{
  "n_layer": 12,
  "activation": "swiglu",
  "norm": "rmsnorm",
  "rope_base": 10000.0,
  "init_std_down": 0.0668,
  "weight_decay": 0.0,
  "lr_head": 0.00689,
  "schedule": "wsd",
  "decay_fraction": 1.0,
  "final_lr_fraction": 0.05,
  "batch_tokens": 65536,
  "seq_len": 512
}
Each number is 50 + 15 x the weight over the matrix's rms, rounded and kept within 0 to 99. Layers, rows and columns count from 0.

# layer 4 attention value, 192x192, rms 0.0487, rows 82-104, columns 64-127
45 46 47 48 47 55 50 39 53 41 46 57 60 54 45 60 42 59 48 55 42 35 58 51 33 47 46 29 40 54 54 29 54 71 43 43 55 55 57 60 54 62 53 42 47 57 36 43 24 40 67 72 59 34 49 38 54 52 36 43 35 41 50 43
39 38 54 56 38 67 41 45 53 48 47 37 37 41 54 48 43 45 34 66 34 51 50 33 60 42 36 36 59 61 55 53 68 38 60 62 70 55 45 80 34 53 53 52 51 82 51 61 56 61 45 66 54 81 67 61 48 69 41 74 64 29 66 46
43 34 67 72 73 48 46 53 30 40 42 59 59 57 59 64 65 54 66 38 49 56 55 19 51 32 67 42 24 24 60 41 45 51 46 47 24 60 55 47 63 33 56 46 57 62 47 67 60 66 62 59 48 59 47 54 48 60 41 36 51 52 61 60
39 41 55 16 55 51 63 43 41 68 24 58 27 37 80 61 67 67 59 56 68 53 26 51 65 41 61 53 58 40 65 54 57 59 83 48 59 49 47 80 50 48 78 24 50 57 50 79 68 37 49 40 59 36 52 48 20 30 59 64 63 37 59 70
49 51 57 74 57 51 65 51 50 54 63 51 66 50 48 48 50 44 63 50 41 53 55 45 43 72 30 31 62 60 51 51 42 36 55 43 45 62 54 37 46 40 56 52 45 40 43 44 46 52 58 57 62 57 69 43 31 73 68 25 59 33 58 54
60 47 54 30 59 59 39 43 40 40 52 47 68 40 44 71 35 46 56 49 50 43 54 26 48 55 55 36 49 40 49 64 68 48 33 46 54 60 46 36 48 60 60 35 43 59 49 68 51 54 17 41 41 49 60 61 45 44 32 45 59 31 38 38
58 53 57 49 53 61 52 40 58 35 60 51 57 59 89 41 52 21 44 44 68 41 65 53 53 51 40 59 57 38 50 64 46 34 28 46 36 43 48 53 47 40 52 51 58 57 53 54 57 53 64 68 51 36 55 70 42 43 32 63 72 47 33 77
52 36 52 75 65 59 60 49 67 44 50 51 65 55 41 46 47 35 47 41 42 49 40 57 52 46 75 74 53 33 50 58 68 44 51 41 62 44 63 48 51 42 28 46 55 70 58 46 33 39 63 52 66 39 25 46 27 46 46 49 49 40 43 36
43 71 74 42 72 62 43 46 21 61 44 68 55 59 32 37 60 69 48 41 55 43 59 48 44 60 40 49 34 52 55 41 44 38 75 40 64 45 48 61 57 63 61 43 71 55 53 49 63 43 48 55 58 58 58 57 45 47 36 42 62 41 57 65
41 72 26 72 51 46 57 42 79 63 41 48 59 36 53 59 54 61 44 42 31 26 67 49 70 49 67 48 39 57 61 62 63 65 59 63 58 55 41 38 75 48 37 44 45 60 46 51 41 46 30 66 68 64 62 44 51 58 50 60 38 61 46 43
48 53 44 50 56 75 62 58 34 66 60 56 50 48 53 58 54 53 53 24 40 45 69 74 51 45 44 54 63 65 70 84 43 60 60 64 35 47 39 65 50 15 40 54 62 52 76 70 48 55 47 76 27 40 73 78 66 61 39 40 69 44 47 51
44 62 48 64 60 65 19 56 58 40 51 60 50 46 44 60 50 54 53 42 36 56 44 35 57 52 44 74 11 54 79 52 34 49 48 48 32 37 71 58 37 49 42 68 58 75 46 58 34 59 46 43 51 61 43 68 55 41 53 36 66 54 50 56
44 38 47 58 41 24 41 24 47 24 75 32 46 87 51 50 74 32 39 44 70 49 39 58 52 48 60 44 22 34 80 47 46 47 60 46 47 52 48 49 73 55 78 59 39 55 33 31 68 39 44 51 57 66 65 39 48 36 52 37 60 50 34 47
63 42 30 56 38 45 36 46 47 55 47 21 69 60 34 49 62 45 41 75 63 35 53 52 57 48 49 67 52 44 33 44 45 39 54 47 52 55 44 61 61 43 22 39 28 61 69 70 35 62 44 57 52 40 40 64 58 55 50 47 62 50 39 42
53 54 53 72 37 58 31 37 29 57 61 30 45 40 53 64 45 49 54 52 42 40 46 26 28 44 58 79 42 73 39 43 48 48 33 41 61 67 47 40 46 82 64 37 18 51 86 74 76 48 37 20 60 61 53 50 56 43 36 42 21 63 58 55
52 57 42 40 45 40 58 62 43 58 36 55 59 22 52 61 42 40 35 42 53 41 60 93 69 28 33 54 40 64 63 29 43 73 60 56 39 55 47 49 46 65 57 40 22 46 43 57 45 59 54 40 66 44 66 52 83 41 83 51 27 53 22 61
47 65 28 34 54 38 44 73 36 65 55 45 42 76 23 55 44 54 51 33 40 56 30 51 47 33 61 77 54 50 54 45 32 62 58 47 45 49 41 49 44 54 38 35 56 49 64 55 72 59 37 40 41 43 44 60 75 51 22 61 33 50 52 59
50 25 67 55 68 47 55 75 33 69 44 42 55 60 63 52 44 46 48 79 63 62 48 50 39 44 37 36 32 31 58 57 51 75 51 81 42 58 53 56 77 57 69 43 54 34 76 56 51 40 67 58 56 47 37 73 62 41 51 51 60 38 61 56
58 40 62 26 60 29 38 60 37 54 44 48 25 50 70 61 70 59 51 52 33 51 39 61 54 76 57 21 43 33 49 28 70 55 90 40 40 44 52 64 63 48 62 24 66 60 40 53 69 53 60 55 76 59 40 34 45 36 40 36 84 35 55 44
47 69 69 80 68 38 54 45 48 43 50 72 55 88 29 72 49 56 61 32 52 68 36 51 37 61 59 57 53 38 59 35 46 46 45 68 38 52 51 30 63 56 58 60 33 45 47 49 48 53 39 28 44 48 76 43 28 38 44 56 37 36 51 43
46 38 61 60 40 58 34 45 44 56 56 53 76 40 54 50 49 45 51 58 54 34 37 54 36 34 53 52 38 23 54 63 55 56 37 56 33 59 62 38 48 10 29 51 56 42 36 49 34 45 50 26 27 46 54 49 93 59 43 50 53 25 35 28
61 50 53 59 44 49 51 53 58 47 38 52 58 37 53 52 59 51 56 75 70 53 51 47 39 66 36 54 49 62 40 39 59 50 45 36 28 42 62 65 50 43 53 51 49 60 31 49 32 63 62 72 44 43 45 66 78 45 70 35 77 26 57 35
43 72 50 28 40 40 61 59 73 59 54 58 61 42 41 52 57 45 45 56 48 60 55 62 48 45 30 44 42 42 66 75 32 45 63 42 65 56 38 61 63 51 46 52 45 60 43 48 13 56 48 71 30 71 52 22 60 61 56 38 37 52 59 40
# layer 4 attention output (transposed), 192x192, rms 0.058, rows 82-103, columns 64-127
46 54 52 66 47 42 55 46 29 45 59 48 37 52 62 30 47 24 31 49 56 58 57 43 57 29 38 75 48 59 66 58 57 48 48 51 36 61 44 57 49 41 47 67 42 63 39 48 58 38 30 32 25 67 45 46 71 31 82 36 63 54 45 53
64 76 63 35 29 67 21 56 56 37 47 60 61 45 54 41 42 41 43 31 67 49 42 65 33 37 39 60 35 48 56 36 52 62 11 44 22 48 34 29 45 60 59 44 36 60 56 44 36 69 42 33 36 47 36 49 42 70 48 40 59 76 38 46
54 76 49 34 55 66 51 42 62 41 66 21 25 24 50 26 43 36 32 40 44 64 35 89 55 71 49 59 74 47 23 58 72 56 48 57 69 63 59 59 56 70 49 55 36 54 57 15 23 35 36 55 68 58 56 64 25 66 60 51 38 38 50 63
54 56 55 57 53 62 39 74 46 37 40 42 61 55 35 15 35 30 54 32 49 51 72 43 53 87 41 55 65 54 43 46 42 44 40 41 49 39 31 42 38 48 36 71 34 43 63 26 53 52 26 35 49 58 27 60 67 48 30 41 13 46 30 78
46 57 59 33 41 53 37 29 60 22 68 59 47 62 48 46 62 55 37 27 56 38 63 54 34 31 73 49 47 25 51 29 67 54 59 55 28 58 63 74 60 64 39 38 81 45 50 55 66 59 55 56 44 43 40 29 55 37 41 45 18 77 48 62
36 70 43 65 46 56 43 58 60 67 52 68 47 47 44 43 49 57 51 66 64 37 40 77 48 57 49 77 63 60 30 54 34 50 69 50 58 53 59 49 61 38 61 69 43 50 65 40 62 54 75 71 62 49 43 45 72 48 51 45 47 68 32 70
65 26 30 22 29 48 41 48 44 71 38 42 44 41 34 45 52 77 68 59 51 47 39 33 53 30 57 43 44 61 46 48 38 60 59 54 58 52 34 32 36 47 38 44 48 40 51 63 38 56 25 33 33 40 39 35 45 81 73 32 61 60 66 35
40 69 52 37 31 55 34 48 61 59 45 65 51 57 41 56 44 48 77 57 76 48 47 52 68 68 36 32 47 63 33 75 32 30 55 51 25 40 70 64 53 42 63 84 53 63 40 52 28 60 50 67 38 63 45 61 79 74 43 42 74 37 47 46
36 41 45 78 43 46 52 69 78 35 53 42 46 51 57 57 16 36 42 53 55 57 40 56 58 49 65 68 38 46 50 80 61 63 56 72 55 39 56 43 55 34 35 45 48 38 58 41 22 58 44 55 22 48 31 32 35 60 62 52 39 31 36 43
61 30 90 52 34 73 38 46 44 46 41 72 12 54 43 48 29 47 57 61 55 76 59 63 55 51 54 46 49 63 54 50 53 51 26 39 44 69 45 61 52 50 68 63 48 56 52 77 63 35 76 55 44 29 48 77 58 51 70 54 75 47 34 58
39 45 62 53 55 59 55 35 37 34 58 38 28 57 64 36 51 45 56 73 85 36 16 34 41 41 58 67 32 31 38 27 88 39 31 27 73 48 50 40 67 54 68 64 03 55 31 42 48 51 54 26 38 61 56 52 31 37 51 51 26 41 57 47
47 59 60 44 61 46 63 35 62 64 56 66 39 39 29 12 53 67 38 47 63 53 72 09 61 65 57 37 76 43 48 33 56 55 46 85 68 51 43 38 51 59 50 42 37 31 44 36 43 33 43 72 21 67 64 48 39 53 53 45 42 71 63 42
52 18 42 21 46 67 49 69 45 54 40 43 64 11 57 59 31 62 68 38 39 58 44 04 49 47 33 64 74 78 43 51 52 45 40 55 46 44 44 21 26 49 16 52 80 45 43 39 19 57 39 69 39 52 39 47 41 49 46 52 80 69 57 47
53 47 61 41 43 40 74 31 42 55 43 63 55 35 57 57 54 62 60 37 51 56 21 42 52 55 18 16 48 77 58 38 51 54 31 49 39 45 53 30 52 19 85 77 67 59 25 73 82 30 39 54 45 55 39 53 37 73 54 63 35 50 58 51
54 55 64 49 45 67 80 52 68 42 33 45 45 69 54 51 53 59 42 41 55 69 54 51 58 55 37 30 64 51 75 55 53 55 39 53 48 38 68 46 56 31 41 70 65 53 25 46 64 35 59 44 29 23 40 59 45 41 61 62 69 48 51 53
30 36 50 52 72 59 40 34 67 27 84 68 41 70 37 54 55 60 41 78 52 62 52 05 51 71 81 61 53 48 36 57 62 19 26 47 68 49 32 62 37 19 25 66 73 44 60 42 37 40 58 66 48 72 70 32 12 40 34 54 66 62 62 48
56 37 55 76 51 55 54 21 64 46 54 61 58 16 73 32 51 34 34 49 58 37 69 50 50 49 38 03 66 47 61 58 65 36 37 67 62 48 70 31 39 41 65 68 55 61 37 41 28 44 56 53 60 65 42 38 18 68 86 45 43 45 39 33
39 65 36 38 50 84 48 21 60 44 58 61 37 56 39 56 66 56 62 33 40 27 38 67 66 48 62 56 62 65 38 45 49 22 60 26 43 41 57 51 30 49 43 58 60 50 26 41 34 53 38 57 42 60 52 31 29 75 54 42 54 64 51 52
43 47 59 68 56 49 54 47 64 34 45 65 70 44 26 40 31 37 52 43 59 52 72 28 47 05 28 72 77 63 49 79 42 50 06 55 59 69 29 38 52 38 36 75 35 54 64 37 33 51 44 35 30 51 75 69 61 60 76 66 31 79 25 43
49 48 40 23 21 60 39 62 55 50 21 32 35 00 70 52 39 54 50 57 47 31 69 53 52 33 56 52 42 57 42 64 80 72 48 32 70 44 57 55 41 59 55 56 47 54 51 50 57 42 62 55 58 40 19 67 70 55 64 37 76 50 54 48
49 49 56 23 47 47 76 70 41 24 49 59 20 61 50 36 47 46 46 32 65 64 59 49 62 65 51 50 42 56 43 38 70 33 61 41 67 31 41 62 34 90 43 52 67 26 48 49 25 68 67 86 69 45 61 82 23 69 56 62 45 76 43 44
22 52 60 45 56 30 39 58 54 51 75 69 53 55 61 49 47 45 61 43 39 67 63 51 73 46 61 61 46 43 55 64 47 45 36 28 54 66 24 59 51 76 48 43 49 36 59 58 60 57 30 34 53 67 68 32 17 63 42 58 22 56 28 73
# layer 4 attention query, 192x192, rms 0.046, rows 96-127, columns 64-127
73 24 49 53 64 60 67 60 63 53 42 47 51 63 40 90 56 51 69 30 38 34 59 26 66 55 76 33 28 65 37 30 54 43 38 44 48 53 37 38 37 45 44 56 53 62 72 62 25 49 37 43 24 44 41 67 50 54 22 70 46 59 46 43
48 50 79 57 70 52 51 53 39 46 39 37 53 42 36 40 30 43 51 50 65 54 52 59 31 71 19 59 70 38 63 41 45 52 48 35 59 49 56 20 57 32 44 63 59 64 42 34 28 41 52 48 55 50 35 36 49 41 42 65 52 69 55 38
65 61 57 24 43 67 78 47 40 35 45 70 54 35 50 53 31 35 46 66 28 63 65 55 54 47 64 55 65 68 19 59 69 31 68 22 75 49 54 60 63 45 25 52 44 65 34 40 48 65 64 25 55 54 59 63 74 59 61 57 79 59 37 32
48 45 49 53 40 29 21 49 58 52 56 32 60 48 61 57 54 58 54 43 58 30 41 49 31 51 41 36 55 28 49 60 46 69 58 60 72 38 58 68 56 48 72 57 56 58 67 24 48 74 50 53 63 58 60 27 29 47 37 40 25 68 75 61
78 35 45 48 39 68 56 44 49 45 32 30 38 46 72 67 54 48 48 45 53 36 44 52 57 66 85 44 56 62 40 32 33 36 63 47 53 36 55 44 38 51 43 50 55 33 70 82 53 48 47 56 37 66 60 49 40 40 65 55 52 60 47 68
36 59 59 54 53 39 50 42 47 37 58 73 37 32 36 43 52 52 41 67 49 45 55 41 68 69 51 28 43 73 49 66 41 57 06 31 45 66 41 49 48 43 62 38 55 91 51 52 50 45 61 47 51 51 50 79 35 75 63 55 58 49 63 66
40 40 49 48 38 54 43 46 42 62 44 50 30 59 56 35 43 39 22 39 74 40 77 41 33 40 45 60 29 32 68 59 61 62 55 52 64 38 62 54 37 47 52 34 60 66 52 25 71 41 57 66 48 46 50 49 43 51 40 68 59 53 45 54
50 45 56 57 52 37 69 24 56 52 43 62 40 73 58 56 39 38 70 48 62 53 60 68 43 25 51 40 68 27 25 75 51 49 81 42 60 44 49 39 31 46 47 42 36 29 62 77 44 35 56 51 81 70 65 32 40 45 53 85 54 48 30 66
46 36 75 61 46 47 46 65 73 49 27 67 25 51 46 44 68 58 37 44 37 55 31 41 46 47 57 37 51 51 64 50 50 60 43 34 44 61 54 62 43 55 44 42 61 56 32 45 50 44 36 61 22 44 48 60 70 46 54 48 53 72 36 48
47 59 38 50 65 50 29 45 38 62 47 35 50 43 45 22 39 69 53 49 41 47 45 47 46 66 68 47 49 52 60 49 59 41 65 33 53 67 43 39 62 31 45 61 66 62 43 33 53 68 79 51 54 59 51 53 34 32 46 61 56 46 34 16
48 51 59 37 68 50 42 58 30 46 77 56 01 73 41 38 48 36 44 59 51 55 48 63 37 71 68 49 47 45 53 55 53 51 49 33 50 60 56 46 38 47 39 58 61 23 59 38 45 60 58 38 52 21 45 47 68 59 56 49 57 65 24 39
31 64 52 69 33 83 44 53 44 45 64 59 64 32 63 42 45 57 29 59 54 44 62 58 41 56 50 41 56 56 46 49 41 54 78 49 69 33 31 39 67 61 80 30 66 62 57 22 66 69 46 38 54 32 36 23 55 67 46 29 40 63 53 90
62 43 57 51 39 57 61 55 52 51 53 43 40 53 49 64 57 50 55 59 65 71 40 71 44 47 27 69 49 64 71 53 51 47 50 71 30 38 44 29 57 72 44 39 38 46 25 53 39 46 53 26 39 54 37 36 56 40 43 36 37 32 50 54
38 46 56 41 51 57 36 74 73 69 70 33 42 22 50 51 51 72 51 63 59 45 32 57 57 53 82 46 49 57 41 56 52 56 72 53 29 37 53 60 07 61 67 52 31 58 40 30 34 63 63 53 28 55 55 59 63 66 33 59 70 64 76 56
66 55 56 59 28 55 48 63 54 52 71 46 32 79 39 24 31 41 33 49 72 70 66 49 55 22 57 53 35 31 33 74 56 76 51 65 40 42 39 47 33 37 45 60 61 70 37 72 44 54 39 69 60 53 34 69 52 63 63 50 37 51 31 53
60 34 35 36 63 61 44 55 57 57 66 52 41 23 45 65 71 39 42 14 50 55 83 48 43 59 55 31 40 51 45 52 61 60 49 50 60 60 60 61 67 17 55 26 36 55 44 51 32 66 30 62 50 55 39 73 67 72 38 59 37 42 65 44
61 71 55 60 58 65 58 38 56 78 34 57 59 51 40 46 71 50 49 40 47 54 69 36 38 01 34 29 37 50 30 70 44 50 40 59 52 59 59 49 55 50 44 44 46 67 43 56 63 34 31 14 35 36 44 38 19 54 38 19 39 57 30 32
57 40 60 56 46 57 38 57 46 39 38 72 60 25 37 50 54 65 44 65 21 45 45 42 64 45 62 56 59 68 60 77 55 87 35 33 32 26 47 49 41 42 72 63 74 70 49 66 47 43 65 33 43 30 51 51 31 46 56 73 43 58 51 58
24 58 27 46 37 23 47 56 28 68 82 21 47 38 43 54 52 57 37 62 54 57 69 45 59 62 43 68 41 43 49 53 33 52 39 51 65 74 77 51 63 23 64 55 57 55 60 56 47 30 61 61 68 63 54 42 32 39 42 30 55 51 22 52
56 37 57 82 49 33 32 76 37 43 58 30 53 68 52 45 53 22 80 20 50 77 56 58 17 48 18 65 54 29 54 66 60 42 58 53 65 34 39 44 89 57 44 51 38 43 48 71 59 76 54 32 76 61 29 24 50 44 51 49 47 31 28 31
55 37 58 45 59 36 52 38 36 45 58 49 64 77 18 47 40 40 69 91 43 36 01 42 24 51 45 46 40 38 48 47 44 59 01 33 64 41 38 58 83 61 53 22 31 49 44 76 44 51 55 23 56 65 50 55 52 47 70 66 53 26 53 45
45 52 57 61 65 36 27 64 71 53 38 54 41 47 43 39 55 41 58 55 36 36 44 24 78 61 60 35 37 44 43 50 31 48 07 81 41 00 50 48 46 60 53 38 61 38 66 58 65 56 74 70 77 59 65 45 51 37 71 94 60 59 46 40
59 74 47 30 20 55 45 44 34 24 65 57 45 48 31 33 43 44 23 44 53 60 56 44 71 63 63 39 48 45 84 47 63 68 58 69 61 36 68 62 86 52 62 53 62 37 45 57 62 43 61 42 45 53 66 64 46 68 20 57 66 47 54 55
38 48 64 58 86 65 38 56 39 16 52 44 62 56 71 72 56 64 53 64 35 66 42 39 33 46 54 33 46 58 65 44 45 49 67 41 27 68 60 64 71 15 55 25 68 41 56 35 83 61 64 55 63 59 48 33 77 38 41 43 40 48 44 37
53 48 48 46 55 34 34 43 43 65 54 53 41 45 44 36 43 64 51 14 43 60 54 64 45 49 51 17 35 60 51 54 33 38 32 55 29 42 29 63 75 48 67 42 27 38 46 71 71 57 32 68 07 46 62 24 37 52 51 35 65 33 47 51
60 53 58 59 46 65 74 56 59 48 43 64 36 35 69 52 87 62 45 56 49 68 40 52 67 60 35 20 32 35 65 58 36 14 26 55 32 44 77 67 59 52 80 70 43 67 36 53 51 51 55 50 17 52 33 22 35 49 73 42 59 24 46 37
77 56 26 45 43 58 63 48 20 54 52 38 77 11 71 29 52 65 71 52 47 11 65 72 38 19 47 66 39 34 53 66 61 56 25 49 34 49 61 57 69 75 63 49 34 73 50 37 35 58 32 59 60 18 37 48 57 74 77 39 23 71 43 42
64 56 42 81 62 34 45 45 60 48 28 62 39 41 41 49 35 44 48 77 53 62 40 61 63 40 46 60 50 54 42 61 42 43 69 47 78 64 63 74 47 58 60 76 43 47 28 29 33 46 45 71 46 44 63 35 72 61 85 39 68 52 44 30
61 63 48 27 37 44 82 68 51 58 58 72 41 35 60 21 27 44 49 68 57 65 46 14 56 55 48 50 59 17 72 17 61 36 43 18 23 45 37 61 69 27 37 50 63 58 53 32 56 53 75 48 27 24 50 39 78 55 72 49 66 69 55 48
46 53 26 42 51 53 51 45 22 63 69 69 35 68 24 23 53 70 57 60 58 59 39 28 35 46 67 48 44 58 45 48 37 28 46 67 45 76 25 34 53 61 32 78 43 51 43 61 44 45 27 58 83 68 52 50 54 65 61 60 25 52 37 58
77 62 52 38 44 25 49 38 70 59 37 53 26 56 53 45 46 69 79 58 47 73 51 51 21 26 28 29 37 62 60 23 63 55 59 53 36 62 90 30 29 28 49 39 58 30 63 70 73 58 48 48 56 68 48 65 40 42 53 53 44 13 60 61
59 58 62 56 61 35 55 50 63 51 59 32 69 42 34 44 36 20 58 32 52 44 43 40 57 33 67 47 45 55 48 64 25 57 25 75 57 51 39 72 47 28 45 53 58 69 47 28 12 30 58 73 38 48 51 60 28 70 61 30 53 62 34 59
# layer 4 attention key, 192x192, rms 0.0453, rows 96-127, columns 64-127
33 49 33 61 60 85 47 62 52 61 42 41 38 40 20 50 65 58 53 44 32 41 43 74 21 50 51 36 42 70 52 34 32 68 33 39 51 58 60 32 35 21 57 74 58 59 59 28 67 56 50 74 63 64 41 44 53 60 39 40 43 47 47 36
52 67 79 49 41 45 47 29 74 39 53 57 54 50 49 67 41 51 65 44 37 35 25 52 26 59 57 27 32 47 37 48 41 54 47 55 40 67 54 49 47 80 53 50 31 65 46 38 71 70 45 41 39 65 35 37 32 41 37 73 47 51 73 56
42 44 31 28 30 31 45 66 47 50 47 45 62 50 54 50 60 57 36 65 38 51 54 50 47 06 67 39 73 45 47 43 54 65 53 38 63 42 28 74 51 72 53 71 51 48 50 48 59 47 59 44 55 51 57 23 54 44 52 53 58 62 59 52
65 35 57 64 45 65 31 66 37 78 52 62 49 36 30 60 40 45 42 46 56 23 79 34 27 19 52 48 61 34 66 30 36 20 44 75 50 36 31 57 62 24 53 22 33 54 41 32 57 60 59 59 84 34 60 40 59 39 59 67 49 26 56 65
60 59 52 74 51 67 26 63 29 55 40 31 63 55 64 36 52 58 49 15 50 49 90 67 54 21 44 46 47 57 55 39 46 52 35 47 65 42 52 49 61 47 47 55 38 46 36 23 60 70 62 51 55 79 54 63 61 62 54 47 51 55 66 41
45 53 58 53 63 29 36 44 55 71 50 69 35 41 44 59 48 43 40 66 29 45 64 57 53 46 81 43 68 51 60 48 50 37 47 52 60 50 45 39 44 33 42 37 61 42 48 50 65 54 44 65 49 40 55 36 70 35 56 62 50 48 39 47
72 49 73 57 64 87 18 27 71 42 47 55 28 55 35 52 36 52 59 48 66 60 84 19 46 79 45 31 50 50 65 64 61 63 38 56 44 67 47 62 26 44 39 62 43 41 49 40 46 32 33 40 46 35 49 45 53 38 23 27 76 35 67 20
41 64 31 47 47 59 46 56 42 42 59 47 39 88 36 52 46 44 61 57 41 51 56 68 65 58 49 39 47 38 36 49 65 64 62 65 57 48 46 59 75 45 58 63 51 54 64 66 61 46 30 64 49 41 40 67 23 65 36 78 42 45 56 70
64 00 57 66 52 58 43 69 55 41 41 60 33 64 38 47 70 40 37 60 61 57 45 62 44 47 56 77 54 48 61 58 57 47 35 66 65 72 37 46 56 61 44 34 64 32 40 41 18 59 50 58 65 53 53 45 58 54 61 48 60 51 53 60
57 55 61 52 59 54 49 44 65 90 35 39 55 50 51 52 40 27 45 67 43 29 15 30 37 56 39 31 30 42 82 60 65 44 84 43 27 60 59 48 64 56 31 47 52 39 46 43 61 78 22 46 59 51 54 64 62 52 32 65 52 56 47 51
59 36 25 37 69 41 56 55 55 40 60 64 34 34 53 38 47 48 54 41 36 41 67 58 40 56 47 52 54 25 47 63 32 63 44 44 41 46 58 36 59 50 30 57 31 45 53 41 64 77 33 35 56 45 42 44 60 67 69 40 30 78 75 29
66 71 36 63 42 67 56 61 48 33 48 55 83 59 36 19 52 66 58 60 44 58 58 70 38 49 55 16 60 29 48 49 56 62 58 47 47 42 45 56 59 54 60 57 59 39 51 46 55 42 26 36 55 39 31 42 44 38 68 40 67 54 13 74
49 53 75 51 61 37 52 66 59 72 58 52 52 27 47 51 59 45 47 47 35 77 34 62 51 54 24 57 41 64 82 54 21 45 23 56 55 74 57 47 75 74 53 34 48 40 31 55 42 40 62 11 60 17 49 48 55 48 34 47 47 26 31 70
46 37 67 24 56 52 48 52 45 49 37 58 46 40 25 41 75 39 44 49 44 35 26 97 36 41 60 45 47 40 60 46 73 35 58 59 41 43 45 66 13 50 57 56 67 52 36 58 43 44 41 56 57 48 30 40 64 67 49 50 80 58 47 83
39 48 49 54 50 50 40 49 62 52 52 45 60 70 55 32 31 58 65 43 56 59 75 42 57 47 45 44 49 24 47 73 41 71 41 47 69 58 28 36 46 40 58 77 60 53 55 77 41 55 46 61 50 37 42 55 57 41 72 25 57 48 47 71
50 64 43 50 24 44 42 46 74 67 44 55 57 59 48 55 67 49 58 13 52 58 90 65 23 62 61 44 55 41 33 29 61 53 47 52 31 51 63 38 43 38 55 51 29 52 59 48 28 43 74 76 28 60 40 99 52 49 51 60 27 36 52 47
28 69 60 71 40 29 45 48 55 68 24 37 66 80 22 41 72 63 37 19 40 54 57 28 30 48 28 49 36 40 35 54 48 28 46 62 72 46 33 64 63 44 25 68 45 40 50 36 80 61 52 25 36 67 35 48 22 24 31 41 47 44 61 18
67 40 59 60 22 50 45 67 34 21 69 82 42 54 42 64 56 48 39 43 42 18 51 51 33 09 76 38 46 55 79 41 48 40 30 44 43 36 22 39 47 15 59 60 43 58 61 28 71 63 55 20 35 67 69 57 71 62 56 61 51 69 45 42
30 53 36 55 57 25 37 54 48 61 74 40 15 58 65 57 69 59 51 34 42 52 44 59 58 58 56 69 62 48 48 53 47 81 36 40 59 58 53 58 58 58 48 74 68 63 50 58 48 34 78 63 68 53 66 59 39 58 47 35 40 36 61 28
44 58 46 70 43 65 36 87 64 68 36 39 43 51 74 70 57 41 57 43 74 66 48 46 37 50 47 94 43 42 44 49 73 37 72 49 53 35 54 35 82 67 33 48 29 29 56 49 52 68 66 30 84 55 14 23 47 47 55 58 59 26 62 61
35 32 42 51 46 21 83 26 43 46 75 60 50 83 44 34 52 44 44 47 33 40 00 66 46 42 66 63 40 45 47 64 54 39 12 37 38 57 36 38 53 70 76 26 21 24 62 54 55 74 09 40 41 43 59 64 63 68 91 58 22 51 45 64
48 71 47 68 64 62 46 92 77 42 52 81 48 28 44 48 41 49 56 79 41 34 56 35 80 42 43 49 60 77 62 49 33 43 42 55 52 30 14 64 52 55 71 53 36 65 53 55 46 42 65 39 62 55 52 20 45 40 63 73 55 59 38 62
55 79 48 50 37 49 28 56 45 42 69 75 36 51 42 38 74 54 43 53 65 67 56 64 34 71 42 19 70 32 46 34 49 65 67 56 45 57 59 61 72 59 43 62 50 64 55 47 37 44 44 64 31 48 59 40 75 66 19 39 80 53 47 24
41 46 43 49 55 64 16 54 46 13 68 39 65 72 31 57 38 56 56 53 23 64 38 63 31 16 50 63 71 46 58 47 40 53 40 45 28 44 62 62 46 46 40 48 46 61 56 42 57 64 65 54 32 42 60 39 50 61 53 43 46 34 53 48
32 47 42 52 34 29 32 56 33 39 60 64 55 62 44 37 47 80 61 34 69 52 51 60 49 53 59 44 47 46 68 44 46 46 43 35 06 52 25 91 64 53 64 51 22 25 53 84 84 50 67 76 49 49 61 48 37 48 39 66 76 44 44 68
44 41 76 47 28 24 55 51 48 52 58 71 41 48 44 45 66 89 51 61 60 57 43 49 46 57 12 22 43 38 58 49 53 23 50 44 31 51 61 49 48 39 64 79 45 49 42 75 39 53 49 49 44 27 17 24 35 48 49 38 50 23 50 34
77 36 58 57 53 60 56 57 27 38 49 43 76 28 76 21 45 63 81 63 42 41 63 63 43 41 23 58 54 36 32 43 60 48 49 54 43 68 57 75 59 63 42 51 30 36 51 36 44 56 46 55 52 34 35 51 08 55 61 39 56 64 64 57
78 54 80 71 44 29 49 64 40 56 21 68 71 55 77 53 55 24 34 50 45 43 48 61 44 59 36 57 48 40 40 58 62 36 57 28 68 65 31 65 52 52 77 77 60 25 25 29 66 62 60 47 43 47 70 48 78 60 77 27 67 27 51 37
47 49 52 16 62 54 54 46 41 61 33 62 53 38 50 31 43 71 61 81 58 70 59 57 38 40 64 68 74 39 72 57 42 49 59 41 33 79 39 68 68 45 38 31 64 56 48 51 32 51 59 57 45 45 65 42 74 70 68 59 46 30 45 47
41 59 43 50 40 46 58 28 53 63 68 74 45 37 54 50 54 49 27 51 53 42 58 44 41 57 83 55 58 51 29 29 51 36 45 42 38 48 45 28 61 42 36 54 24 51 42 80 71 57 41 44 58 41 46 66 55 66 70 44 39 52 57 54
66 53 58 46 46 31 72 46 51 56 51 39 37 36 39 84 61 50 62 40 58 40 54 48 25 54 52 47 51 70 65 46 48 61 48 32 38 56 53 07 43 23 66 33 34 50 48 41 72 74 48 62 49 59 60 52 51 36 39 46 49 26 72 61
66 55 42 64 77 26 61 42 57 40 60 17 49 44 46 47 55 33 62 56 32 61 36 58 59 42 81 47 58 42 31 55 49 46 43 37 37 48 62 71 55 46 74 61 68 70 47 52 29 40 55 66 56 34 48 60 43 51 79 26 64 52 47 39